Weights of a small GPT-style language model, trained from scratch on English Wikipedia.
Training: a variant of Adam for these matrices, 599M tokens, 8176 steps.
Each number is 50 + 12 x the weight over its row's rms, rounded and kept within 0 to 99. Layers, rows and columns count from 0. The size before them is the row's rms in percent of the matrix's.

# layer 7 attention query, 384x192, rms 0.107, rows 221-255, columns 144-191
097:49 43 57 40 49 39 37 60 70 45 46 35 37 56 49 24 24 48 58 44 53 59 56 51 54 37 59 60 57 45 52 44 56 36 24 35 56 50 54 56 23 56 62 55 32 40 25 50
080:54 37 56 60 26 68 63 49 63 50 57 40 52 59 45 50 72 67 63 47 40 38 52 70 45 52 55 76 55 48 48 45 58 33 51 45 58 43 74 47 54 69 72 73 25 49 47 70
078:44 60 36 49 47 47 46 33 63 67 58 51 43 45 46 46 48 36 32 51 42 52 55 30 55 43 77 62 59 51 27 70 34 48 68 27 49 49 50 47 55 62 53 39 60 50 49 44
080:43 55 55 45 70 33 39 54 49 55 45 47 33 31 44 46 41 64 54 48 72 46 46 59 75 44 39 47 50 41 78 50 50 44 16 54 26 45 58 44 52 35 45 45 49 40 46 51
089:47 60 51 30 64 32 37 64 50 55 49 43 51 47 59 41 31 61 58 59 53 59 42 52 41 41 43 39 67 32 46 44 59 59 46 55 46 65 49 51 53 32 40 31 56 50 39 48
080:54 51 42 61 36 64 54 49 42 58 53 35 40 54 57 48 60 60 62 55 71 66 82 42 38 36 62 57 63 53 37 45 52 49 59 51 35 59 54 39 58 55 28 39 50 59 18 45
087:41 58 55 43 66 51 53 53 44 58 39 57 49 25 57 42 23 59 24 48 58 51 70 32 63 44 59 28 48 40 40 58 43 48 46 31 53 53 53 54 63 47 60 42 66 39 60 54
073:45 29 49 42 30 60 57 31 43 32 59 89 55 58 62 62 70 68 60 51 61 44 53 32 63 44 62 45 52 49 55 43 28 55 48 52 39 57 48 62 44 24 66 60 53 43 58 57
078:40 31 33 51 52 28 48 55 73 57 45 48 60 52 51 36 50 43 51 41 42 32 58 55 60 72 69 54 48 38 19 58 42 29 42 40 52 56 59 70 44 79 60 69 44 41 51 51
091:51 57 46 60 48 67 49 59 56 46 60 37 56 70 66 60 71 51 63 71 59 54 61 40 52 35 51 50 30 61 47 22 76 56 84 42 41 56 41 53 68 55 38 65 51 73 31 48
083:58 56 45 29 44 29 44 57 36 35 35 71 58 80 42 64 50 52 69 57 41 55 46 56 52 52 29 26 31 59 58 44 51 55 54 58 46 41 46 20 37 22 51 20 62 52 63 53
094:61 34 54 36 49 32 47 65 36 42 35 80 64 47 68 57 55 59 73 66 63 30 69 36 63 50 56 28 61 56 61 46 36 53 38 29 32 41 40 38 42 35 33 38 53 58 56 20
094:39 64 49 33 59 62 53 49 38 46 34 61 52 38 53 58 26 39 54 47 72 46 53 55 63 60 45 33 58 43 64 52 47 52 26 52 62 52 50 43 61 31 40 39 59 45 52 17
087:47 39 36 34 39 72 53 38 59 53 56 61 63 53 54 42 51 43 46 44 43 59 49 51 46 51 58 70 48 54 34 57 33 52 52 51 70 47 51 64 33 48 54 71 43 43 57 77
082:46 49 49 49 58 57 48 70 66 75 64 48 76 34 52 47 55 41 37 49 57 63 51 50 43 26 72 65 64 52 35 66 55 34 73 22 71 63 45 53 30 76 44 52 53 56 49 50
078:51 45 56 41 32 31 43 66 57 46 53 52 54 62 32 53 63 48 61 56 15 26 39 56 60 59 36 54 38 58 59 48 85 30 71 46 58 46 58 44 58 62 49 59 64 47 46 50
074:54 64 66 74 60 61 40 48 32 59 44 37 34 24 63 58 31 56 33 42 51 62 65 53 47 47 44 46 49 46 43 66 65 55 40 44 38 57 69 47 56 39 43 40 52 39 47 67
089:47 31 50 80 44 77 63 39 65 58 56 38 57 41 48 46 51 48 36 27 39 67 42 63 58 58 51 55 60 47 51 52 65 61 63 71 54 55 60 63 61 82 45 78 51 47 53 44
077:32 45 55 27 27 64 74 62 58 44 53 80 54 71 52 55 38 40 73 42 52 67 44 29 51 44 51 64 69 68 30 40 29 35 51 45 52 49 37 39 29 27 61 73 49 33 34 37
076:72 52 52 58 67 20 47 60 63 55 45 19 21 10 41 40 43 51 35 53 60 47 53 50 40 46 49 45 48 29 41 46 35 34 47 47 44 57 42 67 42 65 64 49 39 61 41 57
084:49 48 70 34 57 38 48 88 79 43 27 59 51 57 65 62 51 45 69 56 61 48 62 43 53 41 69 59 62 55 47 43 50 15 24 19 57 66 34 56 29 41 59 64 53 55 50 54
096:40 58 63 47 46 67 53 56 31 44 49 50 50 57 52 46 55 35 79 62 44 45 48 47 41 49 49 23 46 48 40 50 55 67 45 41 42 60 44 43 53 33 50 26 71 60 46 31
084:49 57 42 37 41 87 50 23 61 58 45 48 60 39 55 61 79 50 34 58 53 43 56 48 40 67 53 60 42 69 38 44 54 51 35 44 57 46 49 77 65 52 54 45 47 52 52 43
074:32 30 43 46 31 62 59 47 57 49 51 68 68 83 60 54 70 53 66 54 39 38 41 54 63 32 52 71 59 60 56 54 45 40 69 44 64 40 40 49 58 42 40 49 45 59 39 50
084:55 63 42 36 51 35 55 60 66 44 54 45 76 46 42 57 59 67 49 57 83 40 66 52 62 34 60 48 47 33 39 50 58 32 37 31 42 70 46 32 68 57 49 56 47 83 33 36
075:65 53 49 68 71 28 38 58 48 45 50 22 33 39 47 48 33 60 34 57 42 55 45 70 46 37 32 56 42 38 58 39 63 67 40 61 36 53 52 60 56 41 53 37 49 42 50 58
071:60 68 52 65 67 18 44 48 55 46 58 31 44 40 28 36 42 61 43 50 43 46 20 47 42 49 56 41 43 41 56 51 50 57 70 61 41 53 57 31 62 51 47 26 49 58 45 54
080:44 41 44 61 37 41 62 66 43 25 63 40 51 70 59 31 34 53 61 53 61 47 65 53 35 43 53 57 65 37 66 21 70 45 82 45 59 55 48 22 61 65 43 54 42 55 32 39
086:34 59 40 50 55 64 60 68 62 65 47 40 54 47 52 59 53 24 46 54 51 52 48 45 54 37 61 60 54 60 26 56 50 39 58 28 62 66 41 46 21 55 42 50 51 45 52 52
085:49 62 52 55 64 62 53 26 36 63 57 23 73 34 36 55 44 46 21 33 55 69 32 67 42 74 48 60 34 29 48 62 62 66 45 69 45 50 55 68 59 77 50 57 53 44 63 66
090:39 39 45 40 44 91 44 50 48 57 46 43 44 54 73 50 53 47 49 64 66 65 42 57 49 61 52 46 58 54 44 44 70 66 27 70 63 58 49 55 63 44 21 36 59 58 59 40
095:41 31 55 85 50 76 50 64 62 48 56 31 39 49 55 48 38 56 51 51 38 47 41 49 51 42 50 68 58 76 56 47 74 57 58 42 58 39 59 45 64 52 40 63 34 45 42 56
073:58 75 54 46 75 49 31 43 45 59 52 31 37 12 41 45 20 49 28 41 46 66 41 56 49 52 40 27 25 36 68 55 41 63 34 62 63 45 55 45 51 44 49 42 58 47 49 60
083:45 40 54 42 69 19 51 63 55 47 46 51 39 49 66 67 55 54 55 50 38 50 59 67 36 59 45 42 48 41 56 65 42 66 33 58 31 42 60 27 41 33 37 35 56 51 76 55
072:54 70 49 43 89 52 37 57 51 70 42 44 55 01 43 58 50 40 26 55 68 69 39 41 31 53 56 63 48 46 30 58 32 51 42 44 60 60 48 67 30 55 50 55 58 50 67 46
# layer 7 attention key, 384x192, rms 0.1, rows 221-255, columns 144-191
097:66 36 50 53 52 44 57 53 50 49 19 24 52 57 50 61 44 54 25 84 43 55 74 40 53 74 54 36 53 38 54 49 65 40 52 47 61 55 61 51 48 60 51 25 41 55 56 48
082:77 19 49 57 49 34 46 58 44 68 35 63 42 64 53 51 51 67 67 58 51 55 91 48 50 53 28 30 52 38 50 19 49 55 51 47 43 55 57 73 59 45 56 30 46 68 38 34
078:59 33 34 36 42 46 47 63 36 63 49 61 29 70 44 52 54 49 38 54 56 53 55 36 47 36 55 39 55 50 68 60 41 58 62 55 65 67 55 50 44 53 39 49 44 86 61 35
082:29 64 35 75 76 49 36 31 44 43 47 28 56 33 69 63 43 42 36 60 52 48 35 34 61 54 51 58 45 38 64 56 65 62 42 50 50 33 54 66 61 73 54 55 57 26 50 47
090:27 57 47 66 36 54 56 41 39 39 46 38 78 52 62 46 49 48 36 61 47 50 54 60 50 42 56 51 51 51 29 71 46 37 42 42 54 45 34 46 42 65 31 57 53 41 66 69
085:51 35 39 41 54 48 67 63 39 59 34 55 48 51 55 48 42 22 32 47 60 24 50 51 60 58 46 27 43 45 56 48 42 65 49 48 58 44 47 43 34 60 60 58 56 43 53 54
091:50 66 57 63 46 64 32 61 54 18 53 54 33 56 65 41 42 36 41 64 45 52 27 34 55 53 61 40 40 54 55 71 57 43 41 61 38 58 46 41 52 52 41 34 69 43 64 55
078:61 35 49 53 65 44 50 51 36 64 59 46 43 68 64 43 55 69 62 58 49 57 51 50 48 39 46 45 60 47 57 31 42 55 55 47 52 43 39 39 47 48 41 42 45 75 54 39
078:61 33 48 50 46 46 27 28 43 63 32 67 43 53 39 64 45 52 43 79 56 68 66 47 41 49 51 42 55 57 33 28 43 35 55 56 52 76 54 67 48 50 34 52 50 81 62 38
089:48 38 49 32 58 43 62 78 60 47 53 57 40 45 38 66 55 44 46 50 57 42 76 70 32 55 45 40 70 38 52 38 60 38 52 48 48 47 42 41 53 38 48 71 46 56 45 52
083:48 47 61 33 45 39 48 71 61 37 67 48 58 64 42 42 53 40 61 56 33 54 34 64 41 49 35 53 50 34 60 54 41 64 34 50 52 36 51 41 43 59 45 46 36 44 61 57
082:35 52 49 49 61 55 48 55 49 53 51 50 46 51 68 39 50 37 39 53 56 46 53 44 57 34 38 52 55 60 48 55 55 51 51 56 61 54 52 46 47 55 67 57 56 50 59 39
096:19 77 51 39 27 57 23 49 35 32 53 48 50 40 48 49 49 48 64 43 43 54 35 43 49 45 59 49 53 68 40 80 55 52 57 61 29 47 51 59 51 45 37 52 66 39 49 58
085:67 41 43 59 23 49 32 26 38 61 57 54 48 64 37 47 51 69 63 49 48 75 62 31 40 49 47 37 55 64 51 36 36 43 63 47 66 50 46 55 45 38 23 27 52 83 49 52
085:55 37 52 42 46 54 30 71 34 48 59 57 34 60 46 45 44 54 32 71 60 45 66 43 47 48 49 37 63 64 55 53 43 42 58 47 62 55 58 53 35 55 57 46 59 77 63 44
080:42 33 55 30 41 44 40 61 44 55 38 75 44 52 57 57 45 49 73 66 38 64 67 79 49 56 32 52 55 52 60 49 46 45 47 54 37 45 54 54 57 51 42 44 43 47 53 47
077:49 62 53 60 50 66 66 59 62 25 43 46 31 39 58 65 40 42 56 56 46 31 40 40 70 46 49 46 38 57 53 57 41 50 39 52 41 36 53 44 48 60 73 50 58 43 37 58
081:70 37 56 51 49 34 56 40 56 51 40 36 49 42 68 55 66 59 77 45 61 54 49 32 54 44 60 63 46 60 37 29 41 52 62 50 40 51 52 61 64 48 52 53 50 35 28 46
084:56 27 53 38 41 38 44 48 49 57 71 47 40 90 41 41 50 51 46 67 34 45 57 43 40 58 48 31 66 60 53 48 55 63 35 61 61 53 37 46 29 34 54 37 54 75 56 43
080:62 63 52 64 56 53 71 47 48 42 32 44 72 36 46 58 47 51 53 39 51 42 59 46 52 36 61 55 35 39 33 58 61 35 51 44 59 53 58 55 59 54 52 56 56 55 36 45
083:46 46 44 47 44 37 44 55 43 54 49 39 43 68 34 53 41 64 15 78 56 37 74 44 48 47 47 30 64 52 43 51 44 67 55 47 68 57 44 39 36 56 62 60 45 70 58 50
091:28 49 35 30 36 58 63 58 60 40 62 52 56 54 36 52 57 47 64 40 41 76 34 68 57 53 45 41 59 48 36 59 60 71 40 51 39 48 41 47 41 44 56 64 43 47 55 46
087:62 35 52 54 57 50 58 54 55 67 59 51 42 41 54 51 45 59 36 29 59 81 65 39 38 40 54 45 48 53 51 41 50 52 63 49 52 54 41 57 64 51 51 55 44 63 42 42
078:50 21 61 49 48 46 47 56 36 70 60 53 29 67 56 31 53 46 39 53 55 60 61 51 57 55 35 42 57 50 56 34 47 53 57 61 53 58 43 48 43 47 60 50 49 65 61 45
085:62 53 35 63 62 37 41 58 50 36 49 48 54 61 50 43 41 53 35 63 54 42 85 50 23 47 44 28 71 45 62 46 50 29 53 52 50 47 62 51 44 48 56 43 50 74 52 46
080:55 71 46 59 60 50 66 55 60 36 37 29 63 34 35 60 62 48 61 45 62 40 47 61 43 48 40 59 35 36 45 52 58 39 53 42 43 43 62 36 57 69 42 48 46 26 26 63
075:48 69 41 66 52 54 61 48 57 36 42 46 69 38 58 57 57 42 63 34 50 39 39 53 64 46 50 53 32 43 52 74 54 43 52 45 31 32 63 34 54 48 46 52 49 30 46 49
083:49 24 67 35 60 28 60 69 40 50 55 52 53 52 44 53 60 38 27 52 54 28 88 59 40 76 46 27 57 57 36 39 46 56 49 57 43 55 59 55 34 57 68 49 44 45 69 37
089:49 49 34 53 35 50 40 60 37 49 59 55 30 65 40 58 30 46 32 59 49 41 58 48 71 62 55 16 71 44 68 51 40 55 48 41 64 62 41 52 43 41 57 60 44 78 67 56
077:60 57 45 43 33 65 59 49 50 33 43 42 74 36 38 56 47 61 71 45 41 45 41 49 35 58 55 70 42 52 59 45 54 30 49 56 47 46 59 60 55 42 49 58 66 45 38 66
089:50 36 27 46 44 54 43 67 47 55 57 26 57 47 50 39 35 51 42 41 53 74 45 58 35 69 49 41 64 60 48 48 48 35 50 56 61 44 28 71 48 45 32 41 44 41 55 65
101:44 19 54 77 63 62 71 53 63 72 39 65 47 47 50 63 43 33 64 44 60 34 81 54 36 50 52 53 53 75 39 40 41 54 55 44 43 44 39 44 51 52 65 57 37 33 46 45
080:58 73 45 62 43 66 48 36 55 24 51 51 69 35 43 52 49 64 73 46 46 56 37 48 66 37 56 62 50 48 57 77 66 31 50 44 39 48 60 42 67 43 39 51 63 39 30 62
081:28 59 61 82 52 45 61 31 60 46 59 34 75 40 65 41 49 46 48 36 53 47 45 59 54 36 52 70 48 48 40 49 44 52 39 41 64 42 61 56 55 59 48 58 51 27 56 52
082:56 68 48 62 42 66 58 45 44 45 51 41 69 33 44 55 51 56 50 40 63 50 45 34 52 38 66 58 48 46 39 63 53 44 59 42 52 57 40 51 54 53 38 69 59 58 44 61
# layer 7 attention value, 384x192, rms 0.0818, rows 192-229, columns 144-191
109:37 47 46 57 41 32 28 22 58 40 47 54 58 47 46 33 39 58 44 47 58 75 38 68 67 56 46 35 56 59 73 34 43 54 46 65 67 42 33 37 45 43 65 71 51 63 52 72
096:38 53 51 69 51 66 59 62 70 36 48 40 52 54 68 60 54 50 54 38 56 57 52 55 54 57 32 73 19 62 60 44 46 42 48 40 45 45 61 61 56 43 51 51 32 58 57 67
104:48 58 53 61 39 66 44 67 42 31 20 41 63 52 52 48 38 48 60 67 45 39 48 66 41 29 31 54 46 68 52 30 47 64 54 56 51 35 56 60 48 36 51 37 47 45 47 48
103:49 39 50 55 56 59 59 65 59 50 44 31 37 47 47 41 51 44 56 34 41 52 52 28 63 45 21 51 40 27 62 58 61 62 50 42 55 60 20 54 65 45 65 36 44 41 43 71
098:46 43 49 60 52 78 43 66 75 41 74 54 43 59 44 56 82 34 46 30 53 46 38 35 64 40 44 71 35 50 37 57 51 44 47 44 42 52 49 68 55 47 46 69 48 37 51 38
103:56 38 50 44 67 31 56 28 41 50 71 53 41 44 58 60 37 49 48 62 38 45 57 50 08 73 66 47 69 29 61 58 50 66 54 51 47 28 51 53 54 58 38 52 52 58 41 32
101:58 57 56 39 73 46 51 66 28 64 71 51 47 49 43 74 54 59 50 51 36 29 34 42 50 55 50 59 58 41 53 46 52 48 52 33 50 51 66 52 57 56 51 53 45 52 57 43
094:61 47 40 37 59 58 51 66 61 59 22 44 47 44 46 44 26 53 45 47 36 42 49 46 36 29 74 48 19 43 51 56 42 40 33 39 33 61 56 32 67 51 60 37 34 56 56 58
095:48 37 44 34 57 52 36 48 67 61 45 56 28 44 45 43 64 48 58 38 41 55 58 36 49 44 60 30 46 40 45 63 48 42 50 52 53 63 25 30 30 38 48 79 56 53 48 58
099:39 51 31 67 43 38 26 50 70 51 57 56 60 47 43 49 62 43 55 30 49 65 49 39 61 55 42 54 68 47 88 52 45 62 56 49 54 39 46 63 73 54 53 50 32 57 52 56
103:48 61 44 58 44 58 66 30 52 46 54 52 67 46 60 52 60 48 44 68 65 44 49 58 59 42 36 58 60 82 41 18 41 58 51 60 54 36 56 58 50 42 61 56 54 49 52 44
112:53 64 52 55 57 37 24 38 20 53 67 57 56 44 50 43 42 61 56 45 35 57 24 55 38 62 59 60 39 41 68 62 57 44 51 18 50 53 60 65 65 56 67 62 77 59 50 34
105:50 31 71 39 55 72 33 44 48 63 55 54 43 46 34 53 65 58 48 44 55 39 72 53 50 56 64 46 52 61 49 47 51 37 35 31 57 64 50 46 46 53 47 60 46 46 48 24
111:58 57 58 48 68 40 47 58 68 49 55 47 41 45 50 72 48 50 54 56 41 50 33 56 42 67 50 38 53 29 55 54 58 35 43 44 47 65 62 40 41 77 66 57 41 52 53 55
102:42 31 44 37 39 51 48 46 64 59 64 60 62 43 30 55 58 57 47 47 51 44 64 58 58 50 60 31 65 37 41 37 39 41 44 52 50 43 55 54 26 61 63 70 64 48 48 30
104:46 78 77 52 48 84 64 49 56 47 45 49 37 52 56 51 27 46 46 53 53 48 32 71 42 45 43 58 55 41 45 46 42 32 50 53 60 24 53 52 50 55 63 58 36 53 50 40
103:46 64 42 48 46 82 70 31 59 43 30 47 46 56 65 31 34 43 53 45 58 86 25 47 43 35 40 54 39 50 31 48 45 49 46 58 59 31 38 42 39 51 56 50 34 43 56 49
107:46 44 47 46 48 39 69 51 47 49 53 46 59 44 55 82 49 57 57 46 42 49 15 30 26 50 42 42 60 51 39 54 49 42 46 46 56 46 51 60 45 66 42 34 64 54 58 41
109:55 53 56 43 50 69 55 27 19 63 66 49 63 56 51 54 53 55 40 51 44 53 44 37 55 64 80 56 38 65 42 44 53 42 58 16 59 55 53 62 44 61 56 56 67 70 44 23
092:50 62 44 54 61 54 37 60 44 52 54 57 37 48 76 59 50 51 46 42 50 53 35 54 39 47 37 65 34 49 53 72 44 46 53 27 36 57 56 56 76 56 61 34 63 43 57 45
108:38 42 72 39 43 62 42 47 68 39 40 55 58 59 43 43 73 40 48 36 53 43 59 62 59 31 51 51 33 56 48 64 36 44 35 44 29 48 38 39 35 39 66 49 46 44 51 62
111:43 47 53 60 47 60 57 30 24 51 37 55 49 50 56 46 34 41 44 52 49 60 58 27 53 40 60 52 51 60 45 59 31 54 53 00 52 70 50 51 46 48 38 39 33 52 52 46
105:61 36 38 51 42 45 73 49 38 34 60 60 52 50 61 51 39 60 54 55 49 68 45 35 32 54 37 47 63 34 54 40 51 50 48 51 47 28 34 81 79 39 36 18 64 67 48 55
085:52 63 16 39 69 55 40 50 34 59 27 48 57 61 80 46 38 44 49 51 49 56 38 50 52 54 62 76 41 69 74 49 53 67 65 47 50 54 45 42 65 47 43 40 44 47 59 41
104:57 17 68 43 47 43 55 37 52 42 39 45 35 65 56 55 49 52 44 68 55 67 53 73 40 74 54 47 74 50 46 51 61 62 51 69 64 36 38 42 42 44 31 60 45 44 52 49
099:47 72 39 52 51 54 67 49 75 54 73 63 60 47 45 63 32 45 55 32 56 56 37 55 24 42 53 40 38 52 64 45 30 35 42 57 40 47 57 54 42 58 31 24 57 62 46 30
110:47 58 39 64 58 38 40 16 37 42 51 50 54 49 46 45 43 54 47 51 66 61 57 65 42 64 45 48 55 62 45 56 55 53 39 39 55 49 51 58 48 58 28 74 71 44 54 33
101:44 54 35 54 62 56 33 70 44 59 64 55 68 46 62 62 40 49 46 65 31 41 26 56 56 43 36 55 56 49 34 56 39 53 57 73 41 52 63 58 72 47 47 55 45 38 63 48
092:55 36 76 57 53 33 39 37 61 55 62 56 55 44 34 63 67 58 44 50 60 47 72 53 49 57 87 50 64 61 34 41 56 44 44 45 66 50 71 41 36 64 45 50 66 44 45 41
098:52 50 52 55 67 62 56 31 28 41 65 46 53 52 45 65 30 58 57 51 49 71 42 52 56 45 54 38 56 38 58 69 56 62 55 50 55 13 32 59 49 67 46 70 48 49 48 39
104:52 36 60 50 41 15 56 45 41 42 43 39 49 48 52 35 38 47 53 48 57 50 35 49 58 65 20 47 75 39 69 51 58 36 47 43 60 62 43 51 58 56 26 37 53 39 40 65
101:40 65 46 54 44 39 53 73 45 59 32 47 42 55 26 53 52 44 56 44 43 48 39 51 41 43 29 60 53 58 72 44 45 47 37 48 55 54 69 47 54 41 38 49 55 39 49 49
096:35 67 29 51 40 60 39 62 57 51 69 46 59 49 68 62 38 44 54 35 42 49 37 35 58 51 30 66 46 50 50 47 51 53 39 59 50 49 44 67 36 55 45 56 43 51 56 37
083:59 60 55 52 31 52 14 29 29 44 42 48 38 49 44 63 58 60 49 37 51 59 50 53 59 49 75 57 49 49 35 42 57 37 50 37 48 59 55 55 41 48 44 44 64 59 63 85
094:48 51 47 50 33 42 52 66 77 53 41 54 35 45 54 70 40 38 42 42 47 42 67 46 67 30 68 52 28 60 54 43 41 48 45 59 30 40 52 28 46 50 39 63 45 45 51 50
098:58 37 56 43 58 64 53 52 60 57 38 49 59 64 49 34 52 36 57 46 32 71 49 56 37 69 28 58 52 35 73 49 52 59 31 65 49 32 49 49 40 52 36 50 20 41 35 59
105:66 64 38 49 51 72 57 52 69 48 63 51 49 61 43 69 44 75 50 43 48 38 40 41 40 35 70 48 32 58 43 41 48 34 53 43 54 46 45 48 45 50 49 32 34 51 45 26
102:47 56 47 49 64 67 63 74 35 49 55 45 48 43 56 57 32 36 59 40 53 33 43 61 28 68 45 62 41 47 47 64 45 30 45 65 37 50 41 51 50 52 43 60 53 39 52 47
# layer 7 attention output (transposed), 384x192, rms 0.0749, rows 192-228, columns 144-191
107:66 45 49 48 75 35 54 46 40 54 50 40 53 41 38 36 40 26 63 36 48 29 64 50 39 38 48 37 41 31 42 54 39 51 67 38 51 62 61 27 45 18 68 39 37 46 52 27
093:63 62 50 32 50 52 56 63 46 64 38 29 56 13 35 42 55 56 20 48 44 60 40 35 44 62 51 56 60 62 46 44 50 49 95 67 51 52 27 53 45 36 40 43 47 55 48 46
104:45 67 41 44 66 53 40 53 44 34 46 58 61 59 41 55 58 27 56 45 51 56 62 17 49 55 42 42 33 48 55 57 35 34 42 45 37 69 53 41 42 22 42 37 50 34 31 55
104:61 72 47 51 41 49 50 36 47 50 37 26 52 24 64 53 47 56 35 56 60 42 55 58 56 66 72 54 62 52 32 45 63 45 34 38 60 70 25 43 36 42 50 50 48 34 44 36
091:38 43 49 55 45 36 50 61 46 79 52 57 39 30 50 53 26 64 21 57 36 56 35 36 56 55 62 47 61 53 63 44 32 42 85 65 49 41 41 69 51 60 63 53 52 57 57 45
093:25 46 45 49 47 49 55 50 54 47 50 54 59 83 52 53 59 71 75 34 57 57 34 67 44 47 50 37 48 37 47 64 73 45 20 54 49 50 49 46 67 63 49 59 57 52 55 58
103:36 57 55 48 28 69 55 51 67 61 48 37 45 53 67 53 68 68 41 38 52 72 25 53 45 74 61 70 60 56 72 53 57 69 33 69 54 43 38 46 53 66 26 58 63 44 41 60
087:50 50 58 48 48 45 49 32 56 46 56 60 44 34 49 53 65 42 47 66 67 47 68 53 53 65 58 59 56 51 58 33 46 53 74 38 61 40 41 58 29 47 88 55 56 49 31 41
084:57 52 49 72 52 54 71 39 45 42 64 53 39 26 63 51 46 35 32 54 48 33 44 83 72 33 39 44 43 56 53 33 56 62 86 55 59 51 36 60 47 63 40 44 49 44 59 47
099:51 36 48 42 58 34 62 57 48 53 42 52 50 46 54 43 34 82 56 58 59 32 41 42 54 57 72 56 52 48 12 48 53 60 37 49 58 54 55 48 47 43 73 69 56 42 61 50
097:54 46 54 51 61 49 45 57 48 50 35 59 49 71 47 52 42 54 78 49 40 55 42 41 42 39 60 53 47 43 50 79 43 39 00 40 42 51 66 55 46 46 40 37 53 31 29 62
114:24 22 36 58 46 47 58 45 60 47 52 48 38 70 55 61 66 63 50 42 52 45 59 58 49 37 38 82 59 49 48 43 60 62 49 50 39 47 54 51 63 56 46 62 49 46 45 54
102:54 48 53 54 26 49 63 45 77 51 55 35 54 12 50 52 38 53 46 46 44 53 45 45 52 52 65 61 73 33 42 67 58 29 62 65 57 36 60 72 53 63 43 59 58 47 51 57
107:68 55 69 45 29 35 65 57 58 56 38 30 59 56 47 57 57 81 75 49 48 60 48 38 43 74 72 42 58 59 22 57 47 54 47 58 61 45 28 56 57 54 56 61 58 49 55 38
098:47 59 62 67 58 43 57 45 58 46 46 41 55 66 56 53 45 63 80 64 59 42 28 39 49 29 55 56 40 58 31 65 53 43 50 37 41 31 69 51 64 49 46 45 51 48 53 73
101:60 53 59 54 57 39 67 46 43 44 46 40 47 49 58 51 53 55 20 40 49 56 68 44 71 55 40 51 36 29 79 51 23 61 79 55 28 65 48 52 41 32 21 40 53 34 34 58
104:58 53 73 55 53 47 59 67 53 36 50 57 54 52 59 52 50 42 65 62 53 50 78 27 65 37 45 60 42 49 52 43 26 68 55 43 36 58 58 67 43 34 47 38 56 53 21 51
103:54 62 66 54 53 52 55 75 55 48 43 38 46 72 65 35 66 71 68 58 57 72 33 62 54 76 73 50 52 63 41 45 55 71 43 49 47 48 43 52 47 45 40 55 43 39 52 74
103:40 41 46 45 45 48 62 61 74 38 44 52 49 95 68 46 54 65 68 61 53 43 55 60 59 35 50 63 53 34 63 64 55 53 13 53 40 43 63 52 57 55 36 61 57 27 40 44
090:39 40 77 61 47 42 55 67 38 54 58 46 29 39 41 65 67 55 48 33 59 61 35 38 47 65 57 63 50 70 43 28 63 60 90 65 38 35 45 73 55 56 53 72 46 64 59 45
101:77 50 53 50 73 52 52 41 43 45 44 49 46 15 51 55 33 47 32 41 60 46 65 45 61 35 45 50 49 36 52 43 43 34 95 53 56 61 60 68 46 57 53 54 41 41 53 41
104:58 41 41 48 46 56 34 48 66 43 60 54 46 24 61 49 70 50 41 56 48 35 57 55 63 25 50 51 42 57 44 42 70 51 81 57 46 30 54 75 42 45 54 49 55 37 50 41
104:48 58 49 57 50 54 58 48 51 51 49 35 42 53 51 53 51 43 72 59 47 62 32 57 38 58 54 62 45 68 40 35 74 80 34 43 40 58 42 43 61 56 37 37 53 36 46 57
082:49 51 68 55 38 50 69 60 55 59 78 47 42 25 49 43 56 54 30 46 49 66 53 46 51 69 60 47 47 54 51 39 67 54 96 68 59 47 47 53 54 55 52 65 57 74 40 27
104:70 67 44 68 52 54 55 37 56 76 53 40 71 15 46 48 42 39 50 38 31 51 46 40 53 55 46 26 38 47 41 59 52 49 65 50 59 71 55 60 53 49 49 32 43 54 54 53
100:46 42 58 36 47 50 56 65 41 18 50 64 56 57 47 50 69 56 58 62 49 58 42 55 40 65 56 40 75 49 44 62 67 59 71 61 40 38 39 45 59 36 53 74 57 51 67 74
110:27 39 33 61 62 46 43 73 66 53 70 70 57 60 55 36 48 43 39 35 42 38 49 65 55 56 51 35 38 46 43 49 48 66 88 56 52 43 41 37 42 54 61 57 52 67 70 57
094:45 54 52 63 41 52 36 39 32 60 51 39 36 26 37 39 52 28 26 29 64 58 28 33 50 57 40 38 40 71 58 30 63 76 87 48 62 53 48 44 47 41 46 49 47 66 49 57
088:45 48 41 45 43 61 73 47 58 55 49 67 47 60 71 48 34 58 68 49 41 47 38 53 42 54 42 66 62 45 40 66 42 35 11 61 47 31 60 60 57 72 56 64 50 54 41 60
095:41 57 50 45 48 37 33 62 52 40 42 42 68 77 51 50 64 51 58 24 56 30 50 55 51 67 32 47 32 33 65 62 67 61 69 59 38 68 57 30 33 34 45 52 47 54 59 60
101:72 55 41 43 44 43 30 65 44 83 47 53 48 28 67 67 59 54 60 61 40 53 42 49 47 55 73 58 57 78 27 44 65 56 28 50 50 57 47 66 40 49 61 36 42 50 48 44
095:53 62 43 44 57 73 48 39 50 58 53 65 50 02 64 56 52 47 18 69 47 65 42 37 30 57 57 52 45 51 38 48 47 56 86 49 55 47 46 60 37 56 53 45 56 45 44 59
092:45 42 68 37 54 46 45 60 26 49 41 50 60 84 49 44 59 56 61 41 55 46 32 50 48 46 49 46 41 71 82 47 45 61 45 52 24 56 22 26 47 33 58 57 61 69 45 56
084:38 45 52 50 50 57 47 51 54 52 41 69 49 88 54 59 53 54 75 51 46 52 58 50 53 38 38 56 48 53 60 57 41 38 00 49 39 46 58 53 51 42 58 53 64 40 32 47
089:37 59 56 46 60 52 47 48 28 60 49 68 34 72 46 44 45 43 65 55 57 40 58 42 69 54 43 47 46 32 59 59 28 15 00 41 44 39 63 43 44 41 64 43 49 30 33 48
094:55 58 51 49 56 48 51 52 48 50 54 36 47 00 46 53 44 42 26 48 54 42 54 39 47 60 58 43 56 49 42 45 52 67 99 58 57 62 50 56 56 51 62 48 57 67 61 45
097:39 41 72 55 29 59 50 43 59 59 51 53 45 66 57 52 69 63 74 62 43 64 63 48 59 49 58 55 60 38 58 62 43 33 08 47 32 40 69 72 51 50 54 58 58 52 41 62